python train.py --n_layer=14 --d_model=256 --n_head=8 --n_kv_head=8 --head_dim=32 --d_mlp=1024 --vocab_size=32000 --activation="swiglu" --norm="rmsnorm" --norm_place="out" --norm_eps=1e-05 --positions="rope" --rope_base=10000.0 --rope_fraction=1.0 --qk_norm=true --attn_scale=0.177 --bias="none" --tie_embeddings=true --parallel_block=false --init="normal" --init_std_qkv=0.0342 --init_std_o=0.00645 --init_std_up=0.0342 --init_std_down=0.00645 --optimizer="soap_variant" --lr=0.00639 --beta1=0.95 --beta2=0.99 --weight_decay=0.079 --lr_head=0.00837 --warmup_steps=58 --schedule="wsd" --decay_fraction=0.472 --decay_shape="linear" --final_lr_fraction=0.0 --batch_tokens=131072 --seq_len=1024 --doc_mask=true --train_tokens=700900000 --steps=5348 --dataset="wikipedia_en"
Each number is 500 + 50 x the weight over its row's rms, rounded and kept within 0 to 999. Layers, rows and columns count from 0. Numbers have three digits each. The size before them is the row's rms in percent of the matrix's.

# layer 8 MLP down, 256x1024, rms 0.23, rows 101-155, columns 768-1023
125:443523509568548476553457473500509503559488560445472513498509518534585561451472428513460478504548585492507446536515528496436445582529509504603423491498426510585569478544486407552551463519481444560515381554550554582453369459445404605467498539513456460495478476537534471463636491593551518502507458501482518429492528549549500439437573514513550470477519486592455563488442494426497504432475534562633491528576552507442550521443451541551402480484535478466528499548494513455488478560503540458493457487533543647561457487501542488510480446558500492501570548566604519490490503583542475482603536430601523462429548501479458472528509516468538510508472451553476472544471491478471454483517509537500527499532480466421633529411545498534439517461535577457489454486612496506501501600572369
102:487498504479482494531461518368548570523585449458536473499520495583499443456501534507460443477570491553541516555472550418495472557401422492569480423491500445584553472463484474493510529428475442590463497444503562537511469516458485476420461484642522494535395458428551506500486580496493531448550518515484554524507475428514494503422475472443450432525530477528481434490491498511461504518481531470580469491463472529470504443541469437535489550482500540503425625524563439494471502527501473510474416610512495540495520495481428608442438392360452444507519621515432486532489578492407533433431559530536459423371540505505531408489486506529465460577468497465471548544489470503570503457465516484589564497580594437528556462530478477637545526528590479408466480520387381479519533379489470
107:438505563471511460535533425547490452503525567537529566469598513522373534492389466522515477507550483597477534432505547531555492474529511607497530481460569483536498531549485522573488509400516539447483517534494544530587486453497543487547493571493440531492563511471447522498474553426413509440503419508435615480475495473457493521483436531473455537478437530553558522517456518514495562441521469542596498530497497468528580426479637528428444454523527518557408548453433536417529486411504558551470426498488467514406523549430471502575554534478416492473522533492503497537532524563473560532538511513488336458467424469615480641572457523516493510468578462521456537441532431489461559515504558537530489458516451501462509476589407523585512589521563500484472574475519511494523522454567558
100:425457522424501449560442409533535527471465447460486514490512404490557511487480553429541477549539553566405479540501501372455551445502521478533486518586513502593644421591413494495500424442559533467518565437472477518484512545544503442484491433557482509501393482536429486419512608459486528610502502309505490471532497523518470444485601512440464458497439441463551494469564493536501561498598446461482373511401480540476547513568569522641554392481481517462385516450506472516501495446552511552579534466499563458480516510605462510457442437468624446471471425570502470470452512552488551482474546563529487562509528490526332513508606515524453396548569542461497577546502513560489476476521485459550466459491456474549579484450501483480565497421458430503516505514541481432539582475468471
107:448440481554499509529490461528487455577496395498556515538474457517435537437479453626468393428519493528602496556518500565510510563524481461498499569463536466511569475486415476552499460501511488373550478460497536492539500526402505526535419522500448547520410502507570396539561582492552515453497418536541495499471433421374468512442513438464560497500503503495496544414481558495544573491495520517480450590499521510493480549513525519610537518487453492496572422539476449454519484562426496525483506533512451409517454528516541492433376493542584548480547463587591435487449432470488529457383525517459505522525430532556456507536444520462515515446486534595484438498495546485435465437528456515536464462508444535509466495426486410584468490448483435507418478492533486520465456510466489
098:497390532486591551550540424442496478395469438531490498547530477563497480471465483545402461490488526470581573499428473406483559570545485436492589451480422548474511475488463547458472513415497583415427527547546496544518541443502473425510494376564524501504487459572467473566426484374545459506494445475489541481679448486444476527512457498531522481451385561499501477583516557444487547461533534497488549438488478539464543578523473509547473348569624519439548442520486514460470567448474501606553531451430528466438520498456480462509440544468469531538560509541476493462525545460521483538342473555466481476435515565495497528546612444506480469565601543398594444586528547500529405494542569391500478549385548537519492431443472508461468515579510586593503537424542499480595520500476410
105:551553473520490547511439480437572552467556443543505484554539522560497489431524561547527531513453506486582514451623576562444514490503455533522565439437572468472506516454444533543452441464498475533483571562466535525612449462568491550536372531555461533478450522445516511490434511461471451539487448527501501504485537546553547543495520612543495452435410525536524465394538442513524527475487476439511519566463503491531546595515491428439439505431494429442502565512341475507463517465480419590629545634506465408497538532465546518587523555517486536493485485558544536485425474463497524459496449464454555589545499481524435509480541530563518440468545551609520478543550438504517511471552500515495487596513547446432557531528552475469475474530539491509511376524543448432495531369561508
102:482510617530618440534563435384482355435509499537450565444416509480473552505457465632605454516419626522565492621455527508479492499549386541537421468619462505533516566500509571551584458583508508564512522498437521449538473513521488523563452520558518486580506532513474571426465456573492531591534599542520507541470444520631503500440478474469440533473574649507595457509545484643432505493529526437520494563536555491512456496418567523482556416537451419548476546508496533546508424541521567534481490612574517560428518526521529447414478496542470459586492496411535571564494466465500578527433427491476541524493385490502470527427565464556488483483455487464499545481422588424504523477531471504480528509475462454521544543492509480540424560484443469482534491554574600492491495545456389
103:531452507445528480511455577411508414480555554542534451569403498526481562441515486575480503443406494450527474519525573526572582441531331627488466505539545523514584495545501519574526450542550459518616535517517474519500498530533440435447506478569533509455454459581576465655563557537522480407488419504478553461485500548654568569414578506521520470566520483578453479535491509429417547424451480475533502496504507578440540570458511476524476523490443524523539575608409484629451516535506533505437513541509479557532516560564463500493539471514588499499521537503423446517486416473521465484557513454553510472461471566513422473515407620460500533507404564532522447498437463551435564469438531639504522498487532463506541550446514542479495556493510490425545425467471499550451539454573548
092:495505483526581537524543545453483522536584405660538530532523619499435670475506545421498438581530477461532393526513482505477514410573538442540567609474579444586526466411581497452377443444569572450460499497504572555446595498564506496515478575567498518483477522477589536528457463595489462594510479500515498556439474470480518537455502519453553532492536540407487535574542527575514482473552413456544484475500455586433494440468557389425524545548502495495415540632502467526504575433594556452483606482401511424457496562527602537496653574389453542498507508494456446516485395505523493562420546594465438525473498508490458612501585535518444440537503455459424515404569550491496502446498432460510510477466520473466515547467522566467442513493500633509569439383408582491547446451414533
098:481554465614531484478548521560562475412439546555530516463509511455535456498512504507523583478536547541456478590490461531439564562486487457435564509589502533464511482548438520510565556544447482317536501446504562478582563440525429465541525514561487515480493473463516520478534553436526475497544408435475495435501492468360482448485450541480572441558521570421527489432513534528545531502492523515439509437445513531498500480492472494446519467472469496499472478528453506422458605405497494491416583553498618486550485584518435586517460431523546417441455475594505542463535596459518464524426476575501575530472568431596447454547425487548504483524503531512583493413614514444462585463539533562513481445496560525530501475534477459368457512563480551543500415484453522549463469582526612
105:498535512487512511535474443455465510479513454504616570481474486497461468481504478484477541438492520403353472513555577543448492541521473604477559530515512503525570474438456543646536511581516465562499456400521600513465503443434480528397412546600526487444627546475504436518442502500589529465569512553451407476483457531535526588432573489482525516481502468585455479518419499522484483437525553411515541485497439426599445496531488489435541468487450433439540482516513569532534476482445475544474551486429534585485414491524510398517396490477568559532578496407553549444468537489509471514527433431523555475391436494446555560493459461593528473520506489610484421562475454570517458525578549509562499633422536347543475510475486514493579541508446441502528461424545451525429509500482447
103:434491498407476478591506604445535503583549485540446515490541519496569549456455458554521484447518483547458595469473492531445435441519510435480493510454530431508523528430584535602521482577590424534524453471456479498385492550481587594485501530362491475616506521505560537494487519519524521423561507474474534485589557476521499439552521537550509482522547510454538463526544459464465502478494497455463440484487520495506407432517507619580609480509509626529499647455445521448417489578460461541571451390466455498584510484504590512472541505486541576473466515527568562542423523434526543533462569487451499560430502494496488497577497529529501545512517471514456509466513482513427432474456490497517566542487525616511529483485477575448438494493522497469518355499460443456563474510517435
097:439459456547631503416522433467396469530508479556453518527515537572653537556535493505483536507461481553509567558459519509544536535512469542469506502463496618439521426521552416464452392460498398633522478552516526532507414417493447529489485474526562436477493554493481527530469449464493448523458484506565561615439502577563500486468367437541430490531485543469440524493523490517489513578508527534456511519446527522498464414535524384498460429418454620557477421457458451461430499462481473542431507520511501398483498518531493563488621484395495553499512433507425416458447490568478478472485475558513505429454418535499534514588453497491531419535526449465487452515491470459486415486526530612496440467436488507441531474524553475577509410461533458402607512544415519540458493544501515
098:514577488485459445436476510507499467519506454566515562497420454425409454532551476443529457527488476572532451468509466432516606501520486534500573547505541453441487513505516508518543423451404516439549493441446532512545595572457503461530493519521562465498501504520412560585518534499506496408532493398431451542536432396486460544511542464507445486480494534543598556549448535569552516466483543432547518544606468549518566551518519494557503501468538495460490448530494543424490397501527545547482484596436380539460473517524533560500503482369521465528510572600433418467498523425440485492445477492477446455459541500509451595485484485513503521519530465632569510501493491533452598489466489466663573572594586518534497549447540495488462442518529488577489476556439627468530573516447568
092:545558523511484533500577469468475454527517477471581572495490525529513504432519513495448534528457612380517472481495499599556540510438626580552481557441404414461488478605574368482444503497517475550397522611536478532541556512573483486523519539544446486552472436500588475568516477467565448422543498452404429517507521407523558571473458484482448618580507520511430505516598566542494456503400456559574542516466498557509559485510483426414429514474447517440521548551402470414516530502484415500452472573473466455455566522449416530514538488514486506508484520530420460470524574457445480490487401536555508571415583554520503359524485440435518486493533516462557480467512446595415512510498461487463448476548516527492489507502466474532462432469541519503503620532418473424400534458486494
103:485428483541518477506440511529519531467417559560498549510494507514419534532372509454480587528485342443531404489444500392499561554494551496498546398536571532547495474510531481458508466594513496571476387517586464554491572478517495475464473414507567505521575473558496501506467479485435554479575423507489369424557472504553518457514453487463588508480517597482487450511549482491472536493461506475416526481514446527461536500541505392511517417481477449414517554495546503470603458424505500520591594540531528579499527476440450508445525549563450496500541487464605532453498483510472480546586492566466569586446453529439500488451477477530475452522496547554469505445538493516425535447518436544508458524523513583514531479427471504495470468501450501520434533466573508445497526576506475
101:484562493516500429440596468518490480521533489559493461538465509447509540536407541504540424450437406456453562383508459538481544506500449543564486519506467437492510528427521500554414491495476652432524553422436447447576397485495559497659461506517482454495476551467485469454479508528527458431505478496496620582496462437455401575490524371484442526486423471370507573495496563566510557599510455509471450532459511549464465559376454405470454520487465468538500540460440529550450555512480544475528500528524412490492515562428471487512447418496469520550500609548559538528500418433494552506534487438537425465465391495431544539352518468458473485485502471532598488500582629440555536589457532483496485629506502484539543542482500444525531523411476566591488502542541547491556391540432518
100:424460462546627546519523510491570493511509593524476444547449566501474566455606543531425495505508497512539567511547519475508478492453433451500572471542470503506497444485527500551450516541483391488392446581548416483391470456533460426534435468440518494614475490534463503588489521478464563408509460538525485568498536573464377486473521605555491521539587499482419434574512463481415428591462512544521497494434463496489504591457469462568494285486479576473462487473474480466468500524452494486574544537505578486502593518349491433554488540461488510479603534534491547500549435428382451553587462484512523529456527510553483494481482464480512488529530516541544541479512525439442518423453401567542540486512571453513477532463543595516476510495477528495510545506547525502479535573462467
094:519461572529533502530505541532646430470577504451511444498415466424598555541485537478542474504515486553485599535573478518539556516517502528474591511468455484500526419492494508489592478524513474428405518502442498443564451534508484490413515522577477561483372388544562388525430487570524593558531625523470523471477496438514438460425542535504446454412473465491556599542491443535562419591429512466517527504427498502531470446515553476573431491528460619523485538485500532443528510530591430504506449454536528486490517506516517484501465488529562407508497594516465570545436473548521483537503440431504498504502465527548460547465506483410416574555598443506536466411522489521617398645440444439562555481559513540499541437580455533555448582376513598410414452443549430406487570499541411
103:497487515422476484502634560628534461561446492568449550443528524429469543516522450550406410457519552473436445477502431514549486500515531554454476528454499511416344543569538567450604527465527556450448460487467480420446507574500482496418575474398506494453453408541443463424505571470543492520431533464501525540518508485447410500563453554564508532464568600475574561523469559596465569535508489467486518517429501512400486490477552565481529565498450530457476486450501512448410465581448512499483530530509410590600446433528420578516491512455442446515564628435479492500507482501534477486466487492351428535551535443617503511554555496532522413508594437408476487480452498394509569525598545520434521441528422592513554458513352486543436527492531500526518466464447578492569605472579514
098:412501489495438486501391501513465507488467522532523577512519548633554596443534387461460430549508476386521483390502504570468485539545505446441556547534511524488455470531470526504539523483557491477542558534474483503407469518550496479527503486473526550463522528529532493502384429399578578438438554605455583540461496493457548619506489542438503568511556502468543507475488472526547422544479526525436495524478440474468519523405495540473510481438442486434402521432531492532486511506485526406473491499532422516486461435475525497545525478576442567480504543486453475432519571494534595587556473590507385486606558485448459462592476528498499517476485532457608524567468417539629524621497591469488553491513430493557651483429633439469475486592534529542381484499448468514510490540443477
103:542554456461527526499388496461489547531482452522421479466501453528536531490523561522546531499377509489495482527441513515421487538523490483467507498429479563498536525405448387495368509517448526488534396539573426508438442425569515447542438482447560432426520475481583498468538471559518486527500493511529480461480512534511442539510387450553533527559415473552395530414483554519535538507357531516543532496532494475541515498469509572500485506523459550471488490600555456476543601457524507434552466492492564432515518403563477522469477491579527579533576506551518541528574467434636422529478448458465517320448460547500479498521536457558497462529468610603411457530455570440479507548501539555512499508613540518535571496485475599489521474464451521528487469572568502503492487589397446
106:536572420553678559537511450487580502519452525380540593576554505446432488486514554447538580552463580525491504521537544465453442537545551520461552482541479483570527477451503493469466491478419441471426485530446464579427473528459562450552502536461420441430565481577454534492546559490583443498505481563483507488576618494486441469488538452470550559419485538607517595461553614508585473475438489496568460561552520489404530563528509462635417534513545475523347477486515497406531588497436546554493493541542595529571485488485494452501503466569528462456560564593515525388546479451568478488539425527428502483545561591459505541527606547439536570532430572481499549493518489489539527493485453472508477428482537499507549497452562416492513449534503463468489515489506620514550506586514469
097:559424522504564469527493471522426579569511480492545578596482502509497545414515503473400468547557567422496504414515385489552561469518487477453449510510464538464528525518492535421467598487537493486552467477594573531564532446555491486471496456524478472517446462598513494459450523485469494594438546445531436530483554566459490405506485444475536506499492454510512493434497486510512513431493435532555607502511563524537469650559478521526546568492468538454512469443481471481487537491460531442374513510478557486593507518510542515440505431446552508523422536550495520491512513512497463490445560498460451501494520586508439528494540485490423513466412590473471482595557560453478485575490520551555545478423539483539496577533470487455491539505459574481527556546561606492488453607573542
098:430459433546521561578547444651473501510443541468540525470537566472450481516495545511502550495528458458488576514420526515473523484514480535466412467436483603471490470441530496510467516491424504538565522543462526587524473545534539517517419474435465572538505504447562514548492482495540447561526617541574481480572441477462513532483443489531483510553441469528498533512471537365520454472462429489492605451443524409521490476541489587499476548497408532602505521519513570532439567547386483514443509433471577462425481532592508477479607621519433496454509448605541452505595451396402480436506509487455518422480418551566516451556568584490509440494438435555492546547561529527408479545483431618550503504379533413424454458556472472520495450458500498434507498499516500590485496513539499
097:545414503474428536539485524442502440557548549531492503494468540468518509577463540626383530503398508528521502471482409464491443463528504525491498411469459437496485499511554557533492564439471613517506525558522486495435507565518561571573510481482592549557478489573528563451534562458447451510472450526511517421486549455444522528501587374551449550588510503547442519521528557543435509471531557471488500472454551541528517402536443571510504486566449429515456525540531490410469470409542454562464524473613552520488452472412458532534488431542528572525544525495437491487551501442508467446436403541495468467477569512527465441498465564551444489546494460451483445532527438482530480462565463526534585513604504466452471534587495500513445586477597568431435518473414512464526513509476483
096:457544473442502448503411450570569554510491511424555551506531500512514459511457436401608481484443514618445584506485546543522549435472497450462517532522614393490406488542470504481471582584505486584499561540438485522402497454443580530515424510461377523466446527527438464501485508590490491530574470446434541402527567449445526466513465522535454603501525425504463507411588506493519510468556502524507510531361561449566417503441453538477577434564468481592606524444454493495450541447472473562475632478519442474536449456527491500507541481551461398539484548522515443481522461523421492495511443607397459479545360459520565447537513517552491531444479552406541491567455519495555495546595509506505456476610554436545539554559451487499496473585530425515547485561389460578422607486464460
098:557515522454462462449548482467503465363541458495520460494490460496537558531550466479501584602451526481502471470518513526514534486440406560504426454528438479501559373528518489474482510487466412523500556407497470500497563532532458469504513473483485497428508466535468482517513506493495429543531579548432574557506507486364490506503506494463547555506527372490509490471532486493389580556385592481399466469658511466533551528507468446573533535559488408379561468552457560509559560405538392558455512551598469450535504477518515501470571445516596553494571469479468402516494703477512514479529508473456513543474459491524470587474473517511456423516600453516582609482479449541455507499579428463433539572515532469469543605467526522412480572585525460553498555595516563424458442479518571
098:556489423478489490492295523481572557437470527521593503487515522590433446427467490451458598519483548499390491392626497495442520511473597557493484461477558475493541540406459518548435483454527456512493538474510544575544520455462511486451530600580452449551596477521512532534534419475476584576532488465560481582520482542528508455507577522494522534481455514541565417469484556496494487444483497531523533517518488395466495461602534444503467484479487476503595466501537499556505502595428542475550532460510446596619461569478555498580583474509571478586447524510467467499453449523487475526560458500517456425505566494465591470514455438537474413516464510472513477475443418435539411578586506474494489558538544400539426552502520511452504459425351565489452473494531431558439471562508490
106:541475510487491556430430492458489368493501574449564403464373481463496458506477520534494512462533461540547510414476547409625518530529442421490462509370600428531556497622457490439532490550528512524493504509494410432566459543506416422519537593457506421452483532519530408502483489579552544442451477533562530578517467410471503474506502563482516463516515471517484486553446477503596514479616492519517489406484518453502468440545543601418425447595582519554570564484458510556344564534520466562410440465459536444583534513530498463613465495439545468567517475495455532385480616586469487509391439543437436529499596481453495451514506535371517497516468494448590486405523486447527474435496559567602404395537446599491491497623521498624450528457453488529519500529586504425400547531475485
097:496393550518551565472434512484547510478580448412580532500467507514343523501600518514502448562459469512585515581532482426542611551525498585443524445510563477479511527499426457490548462441449466484471476541491482553488477448513443394494493524392522457496457562507414463481456503508573551595565503509479528488480534602465492432551574466452544473505485458495553535475452542491515522375474401413566430550348484598553503549524555447474427491487523537494504570438472428462559458507445580379447473477482601473478631456521468508509446405397527571493546461449510498453523516506501470514515523559617556470498538466500458461518468588436504480472559500513535511486506431536526576390436499500510552443498466498468477474434522499479456477507523453485540462568489448475443379580569474
099:512476517502549552519567545498431424435436470544465435566557487497450568564523597512571530606535379390588492489461488495494522534440439531517563498424593358589549521535472494411483447431465529536446425424557413414535471529503340430486487526494485473542526462432547473470476512506571527554495495526483386496491420527499574530449506554443502432561567610480441411491590480427473384529351455464449553511376482584505431502431558483506479447576455550357471455486459529494489415560527499496483525500528532568536467497509479440481480551574474453470421559504460473483442461498418472515541560538574474549499567471493406508465537543507482488543498421553512507562582457522498492486500499448549474486403483478625471405555514470538495416447470559510453536534526367533442475623626537
101:488496514461436546573460512469427620519504433527532456590519528419530492464580535484482537555453441483494423512546399465544433488457520444564614529483597496577566461479450470517510506443380439524554562455509491547479614625458545533506542429428479562408521494438611460623518531526416587401498497541459578530569531517494531549449616504558557548414537533461520537487570418454490498498514502532402537572481599480495518610560495467597512554490555510508573437430443493483525477504521513435533486446469474485545450490525500518462422457475519465410384438490429536542417471532547430580438474560476520544561570551492462518422464500409592467564491485473474523598616515583472500454524633469464458560446496618450566550593513399477506560515525525491518541515492473492535487498548446
096:492475520530412508499466483481594384523498480379477500555408443552453543518405534485507493458543600458528476452527524479544518479406528565483543581400496369518530580555470601533504501509483483431473439578391440407529482530506605463478505493472478476489496477467463529544446496450480460455383496538515453517425468512457528463531569504586560437573419510463499528473524514590575469443536387543506514574447523503480443503419569510468488547462436541432434507439433503463461434403477497491506461465408577520559415521535485458542412504420498393445476442504456593525569618449442597460455394527470508374566511462497469469437519526404476489533514501416441444507514471528532491434540556479440501539560502458540426521516486530500500452503556426555562433574474558479474518437508561
098:433482371526533553540534511516449488564536612489479469458474591527532516513450562436492474520552487506566503505517496440512548531490448431530512503422414498503511503552465472486523579548598486538483456465517523583565515486550465520506526462568510362398546490551487555506600575508582413566453472529519563480491495537480463500510616477542473440492532527552487493596488441517474460476577511510529541478409558473514494459549497516527495627480582526512510459462578498527584601532441496577447478513494587540533488409543451538557498480587428509582507564506497501436534504453467515472561562447583528530444555493568447424467477462476488412486408529527512441527449504405557440491421470532528584537527495419538450554422550491505453498436508590417397488528483513503490364562509519
094:543514419490446452530561514464441550514482467459609423606456485544426508588486513547512478466513478545505449450487426541559514480459533545529612650520442387526490490594498500511436483409522411430476515421495442487450546475544462645595547500461540487508499509556605489507483554462435615433512588475623594500453512493473608543512478549474489488489477429423529494482416504473548588429478461461504578541454468433583491517556543519494437489459560459565507616432518465498562483427515478512426543457560482540514473471592434434532453562477445580523553433587475521490539584533531509508463562492438470531544542522560498479465428561558477530502598531528512527467538498400551543554443528480492439490455519448537502510471510556519503540498497468552453595551529437522454413457430485
096:475498466415497466441530514549509505538540587531530505508460576533524458482514467607435550441528489529491449519413456431540478464504458522531540498485497497520517433532532508506471473545519537498524454556527582544472649455545529615496445579461470510472561508390481541472486547486521548494445509378511501430437581478480493408529468514423413418556535420496472553468417492516538481413583588521585502535423526480468431473478579512455461558478457544530500440528426506430414476479461551502508456472601439546346373563484497506554518505513507462464428521488505452444585413513490553498432556455547524566483498460459491541500455604447542451466412425601480522497572405537495498494512563495485520402409525512524467530406519542502491496596537546472531478473487519577469518520473531
098:499537559485475531508439479493550566479468466518434454483561580514509525435515557460457516566550510493441463416521493484510546543368379456463448465414525524514470496495553594542498523466512508459404489523433540552454459410533448516483431446452472504539539507465472446415515517501543566482454462438485535431553548579495457523560502427583518516495475430474457484373427522523498511506538556513459556445505528511568571498464531607656466483376577474480539412501545474581490494538535517528419453459413460515523543495587484491529425500518485392608465533520459472400430516557513484572436475601430551478448618444453586487492494468573471578403555402481454538505618488511535528460575453494545376521464484412455421471511610465460467488563421446598555479602429588546550456554565506
110:448497420588662526470497483504523433516451420473419446588514426550562488516431499554475514498522496481538544446514523490468454500537434503514515451486463482560430560559568483565489569536477481514535439452564462433470518441498434424490532536563492404493588534464525467473595493474598445594567470544482482467498535662526557460372545574430602472492493505517567448466523507476561485451454464494436484511507458452515520580509533452440443518565481434471521522563509496531418482458492486524515481476445537608390448445557487551504590475499507474521512615425575513501571615514404513574512458445524569436473450534503451491536501544494531441540522476527522440475466506537483503452463459438541469541479444406549557428515444505544528443517580532464487505511477526449459422402478367
100:495512563531507526503452483468609515507498469425488479462570434528540556436566515498544494472528562507504478588428507509455530515458462535529524637564474500493415492583506506583488512515539518423412565548482610508455541473508500484546464482578519567511477489502494538538510449478582503447452463467584472431443556549556427464472438537430433532542405471520485488400430528502488426604516512544459535479403498534548458495433488538523455502478361530503567542421496512525457430467428484601447564517528478578472544481396551485473449502497432408621502452525505492502480482514480479453500522537384552578539595528558510512523531516580580469494502559581549556519529518497508448510462509496503526469419581588496418553540533617443515495450524488473463450503465507499411558484498607
094:385533498491457552445492425494447469512509482561520472489510525547490562444431609456456451489540382455457499481522537475481506465427543542498520515473546523456475485400390497560473414447464467466513508512513568506429482512503455528491586527542555466483484453590370463578495505486438484482471514484472560440556516530426571470514490478462408524528530453521575428515620498479523484530510461505529449518534523478506568581444385499504531455447564454418460533474528485517476417541439395453523455459452491449476454549589616504476489444445514421519512538617533522587528527565465451541420479516482431542479413546551483592446485554586464505573477605461506547500543552496500547427491461546446461552519541530463564501460486420584443463448511401532543495556547357564456561482408497
105:411499549539627575441493579509560525487487476449444532472433427465470414446447595557589477463560404460482447482553532534464559478508446525432481460513432506478526494480415556510431533517569436542479468440494443478510384576488433491559491540498468450497459578502495525469454482495548512589508549546521432492597463421456478457541519491455524482458532587485491455464534456525418452402454565476503481458503408475528519478452543442480484459471494447518447548564487483506483555503473540495455411394421497498459409595451508541474419425571473458526543574548500560532495432547525538493516580472536410345537600418470403408501501546537544563587411587510483507487439458571510579454560477517547469443452552426486478381443479496593506430435456481391475436480527426507473518486471392
103:488512448452551475456484578567485516495502522558515536503527476449452513423606564562469475437506499623453547564545490463580462487558542415578520533564548542452511548540504472505463426535536521621530553559444557497492443408468508485474507501484438471495513500413534547540470483524485407510411557500514484479578487505576521472489503415467593421491518462453479495592499363458538464491493525582593460508520500437479493469486510392474468472515547545577487526554483546474528528472483535435386354470483506476575520476455546499465558507536472539477552611395456447480437384537377549514565493448470438559434422466515477511486434450530427524488490476585373586522501515547516488561499542472437575554513504444430421461469499466559486470544614584484439526454408525464519430564596423
091:490470461560502555489490607559512521445563520457489451518474628495462499573485459500603497506436490539460524518507496459445540505482536456559429490415464502463455483471536558481504538539520522564547523494556519517459466507437532559509508529478555454514505476465467462446416496497496439462452479543545490497391512507549471523571558537528578425522533455539413464592551444459490402561493492509531531540392650451504585443515435454518570493449504460553574498478513586478532495417493535462541516385538480601556465410558566519522553470516457492508514499486485487369579552500520577500464525513580572467415620613551436526434483557464521419486454517363456433500489383480462479360424494522650454517538573557493563560453478493556546497490478422533492553518532579505484596521516488
097:579501479547377538520442508490479531501437502622416430537530513476559588553573519385384463530493434585484600476534530582451591513520434512503544472530575528500500446483591500447495434475528523504452445518531503496504559471459498453370584561437550488496447581468461513441466485499437489552506495512562569547452398479469545483475588518408501509512554528461571514474467490537539485464571532448524475418517455515555545477472519601456482487538564561496470543527579519471514501529531454471484585428512491454520558501498642439548503632508485493484574553493565488474410383485488488520536417544504538479557488456484410571474452460465452596558484468520491542517575460470508484602540496510440539523544580423430535437544535411495536535456408488541488437454503498472418510383620543
095:454521587479477618553456456553555500498522570542420535449509529607433525476394505477563476542434545568581453524558437539504533505492526524564484548440557489511558498633493454498531495536526533462467468529595509496659611548511524528516524580494384432560412546465397596484552549552494519482581458512535561538464573566542500487495500441506430478402539417486489459579570466501504440515433538465480544594515555577488575417436439480502517538464486477496526511521536585450546458448408537554583548454565487478482370432577465449433564438565540411523484484481449511440453575397464511525499485499441604510594450517568503485570428505431537571480357573415564503441522475506534485483569557506503479465568458454481488480544509511461517434489509397474494522604467470460525571474417645
098:503428429519514436455457532517452436484510522466451511395468491515472462603457440490455514456423459556579507538460510485457527461470526526468559471396386431592422449532537486462529539506468561537469579501496485502510584403405614604531500528440505510513425424433575508505481468479609529562592546527523521450550513480515510422591532531433471460450530565475407454554524519543549662506421458406434504577415509617500490457447497510511426380485553479460511486419579501534471529546540480484508480484540493503607490593539502534508484516522442470546498465559460580531537481499489447551505520523496439539553618453448522556459550484543419489509457465546421485541464423528562504499481546583480539446504507489479489591433533525501457409579443364529482511559448446550546421562522489
099:575483451351529482492467405482428553467490450489450410579427542476408542577492423435544471525393460535533479497536513612557506522513591471511459508449510429515529473492553475608594483471417548559503414533539552479593488518567504443429482447477568520516411492481573541465452509556477472514558494500488391592479576555590498480505615412497468472615532463525502508511511589420469539520489507578430485548503517476530490479570568480551530638571559447465557474367530466538575465583499570445433498489516461518490492553493426481545470428452499430415398474518563439494408419494447466508507569443532543492530548446545465395468492475633485468531488523486477603544490624496478441478446517491589515492526534547507450514500514503442508482473500480479445525516506528547504367563447508
092:449520524494563494508472432493390467470399464437635496476642512471490441469492606430509470555509508511529541471555512579497546459471546393496417390429491561446515465487519475454519531554546430545499517493553486502464485455494484505540480399537451545518495529515430473572467550510472432578495399488466493456503381433440517464383517570528475516520486477517487464471514473556499503551489480515403396520454468511545556502495476491583536494472570405488425433472573382593467553412404549507479422500549466457411584476459389609518462513439561531491521487543455643503517476491478491528461528546519457558499536464474529497413535426485473487498436430581598503514496462549430512528479413416588495535436515458565552513476516572480566464465424553533489504428413557485508576494464571
099:457548530544466466423540569438505499362447463427404557479501442509475414435452489406497521454375459473532580518485527541596551575497467498531555543563477466584476574513450475475476474547501551444466518408510438556459492539474592456531526510532503591516509610531512436513520489478561459449456465547471434514584533603531561454562482487496604460447559593571514487498603521482521432535473516424440542431433561531484470474484407446463514440509452547419433516512567451569550478478487548441493503388445518536450468553528639491568536464560394503464459476471530489408500567472472497444547495511538487421480609487460497462482425460480541494524363511507510518545514438533487503444501481485556572461504557481499461466358503454601475416487533515469520512555516486436577469564463504
104:424430513493582546483524479534518416458441448574571522459463495501518403443545381526419497523477636575505516589445489464488601443453487453471470501598528370601435437503483523408585561500521469496456491531585436555504545489589436531486401456505532476466413564459490462572488478524471523507582462456550457472521462504490449470496542458500402526460507485471473570446506481584503524499488511425451535396392472519609542552453478466491507556470478538464535529468522497419509548533492531544531477383594457468446551486473476549456520421424465539481588496508485577588534471486494515517488545526489488502458573549499486543532460524438502473450611534498416458501487540507498448492466521465520457464463461505537492560501497545515497547547615488428576495486495586508472462568460479
090:528539612414343447510529469480433508536538484492514429389487592492472482487467491502572497507507516530462538509351476546532496488510551634562514446560449427403493544469453443447488561609438494473511503588477573612579581441486533509436545531482503532596407493426547519504580428472565526527526468435405501574524521480501447578490439486449475598476387532553524454493502487539511502474454581598545481410453524580528488516461490436524482487512629472518530487436513495535424557448537560506480488511458503497489444414557468562544590511577421445511492439615543439463510623510446523482506452538508445524554530432488557559524599513556500476577510552471507396402457423466458613484525519557445503450418461469492469438496393508413478469561474547453473385501500551528499558482498526
101:514456503527463490467441492476564451423417515432497512514574605495491464504478496498426533565521513509459452488514540490512455528624508428573601489466580542565561423512423552522495487563486430529509536537564411633494472577486510497484517385602504585529582472461467486524574477490552561462475455483463452470472560527524472480434473553583452493543409586540515532435483504479559413595490554461471464501448457425516542509434472594564515582418476455500426439471519485478456488448556500521465427582543557464532538504542477515483403561486399480529454536554484494508517495518472531492510438538496472452470421471472517474437571403543519555475476413536482450537424448522573509524431412496486426553373457339489489488476466442465485432437509550438478510481519442473444504577543532
098:467446449425514549505519543450457551552489556484434505483520514450600559477504511525508430615547479465529482411548452473529488429466571453500508496483447538454518464477473497588554508512585522466495465521592372484465523493534407570551457531564543397504515474458495502546468578472524471547454536452505483512483455474536526534459531577464467542562552450518594421459476520395618524435438476509480387576496454476437472591465537561517447489475570555482605434490482563395497512623462463522462554460487526532518504504558446458468538452473543471473563506534490397542500617576543570516553579517510482466509483557448416481496526582566504528482468517557386518499501520499427478490482599476438533627498449492558553522542588508580519426505530462461546357542544498562458538526541528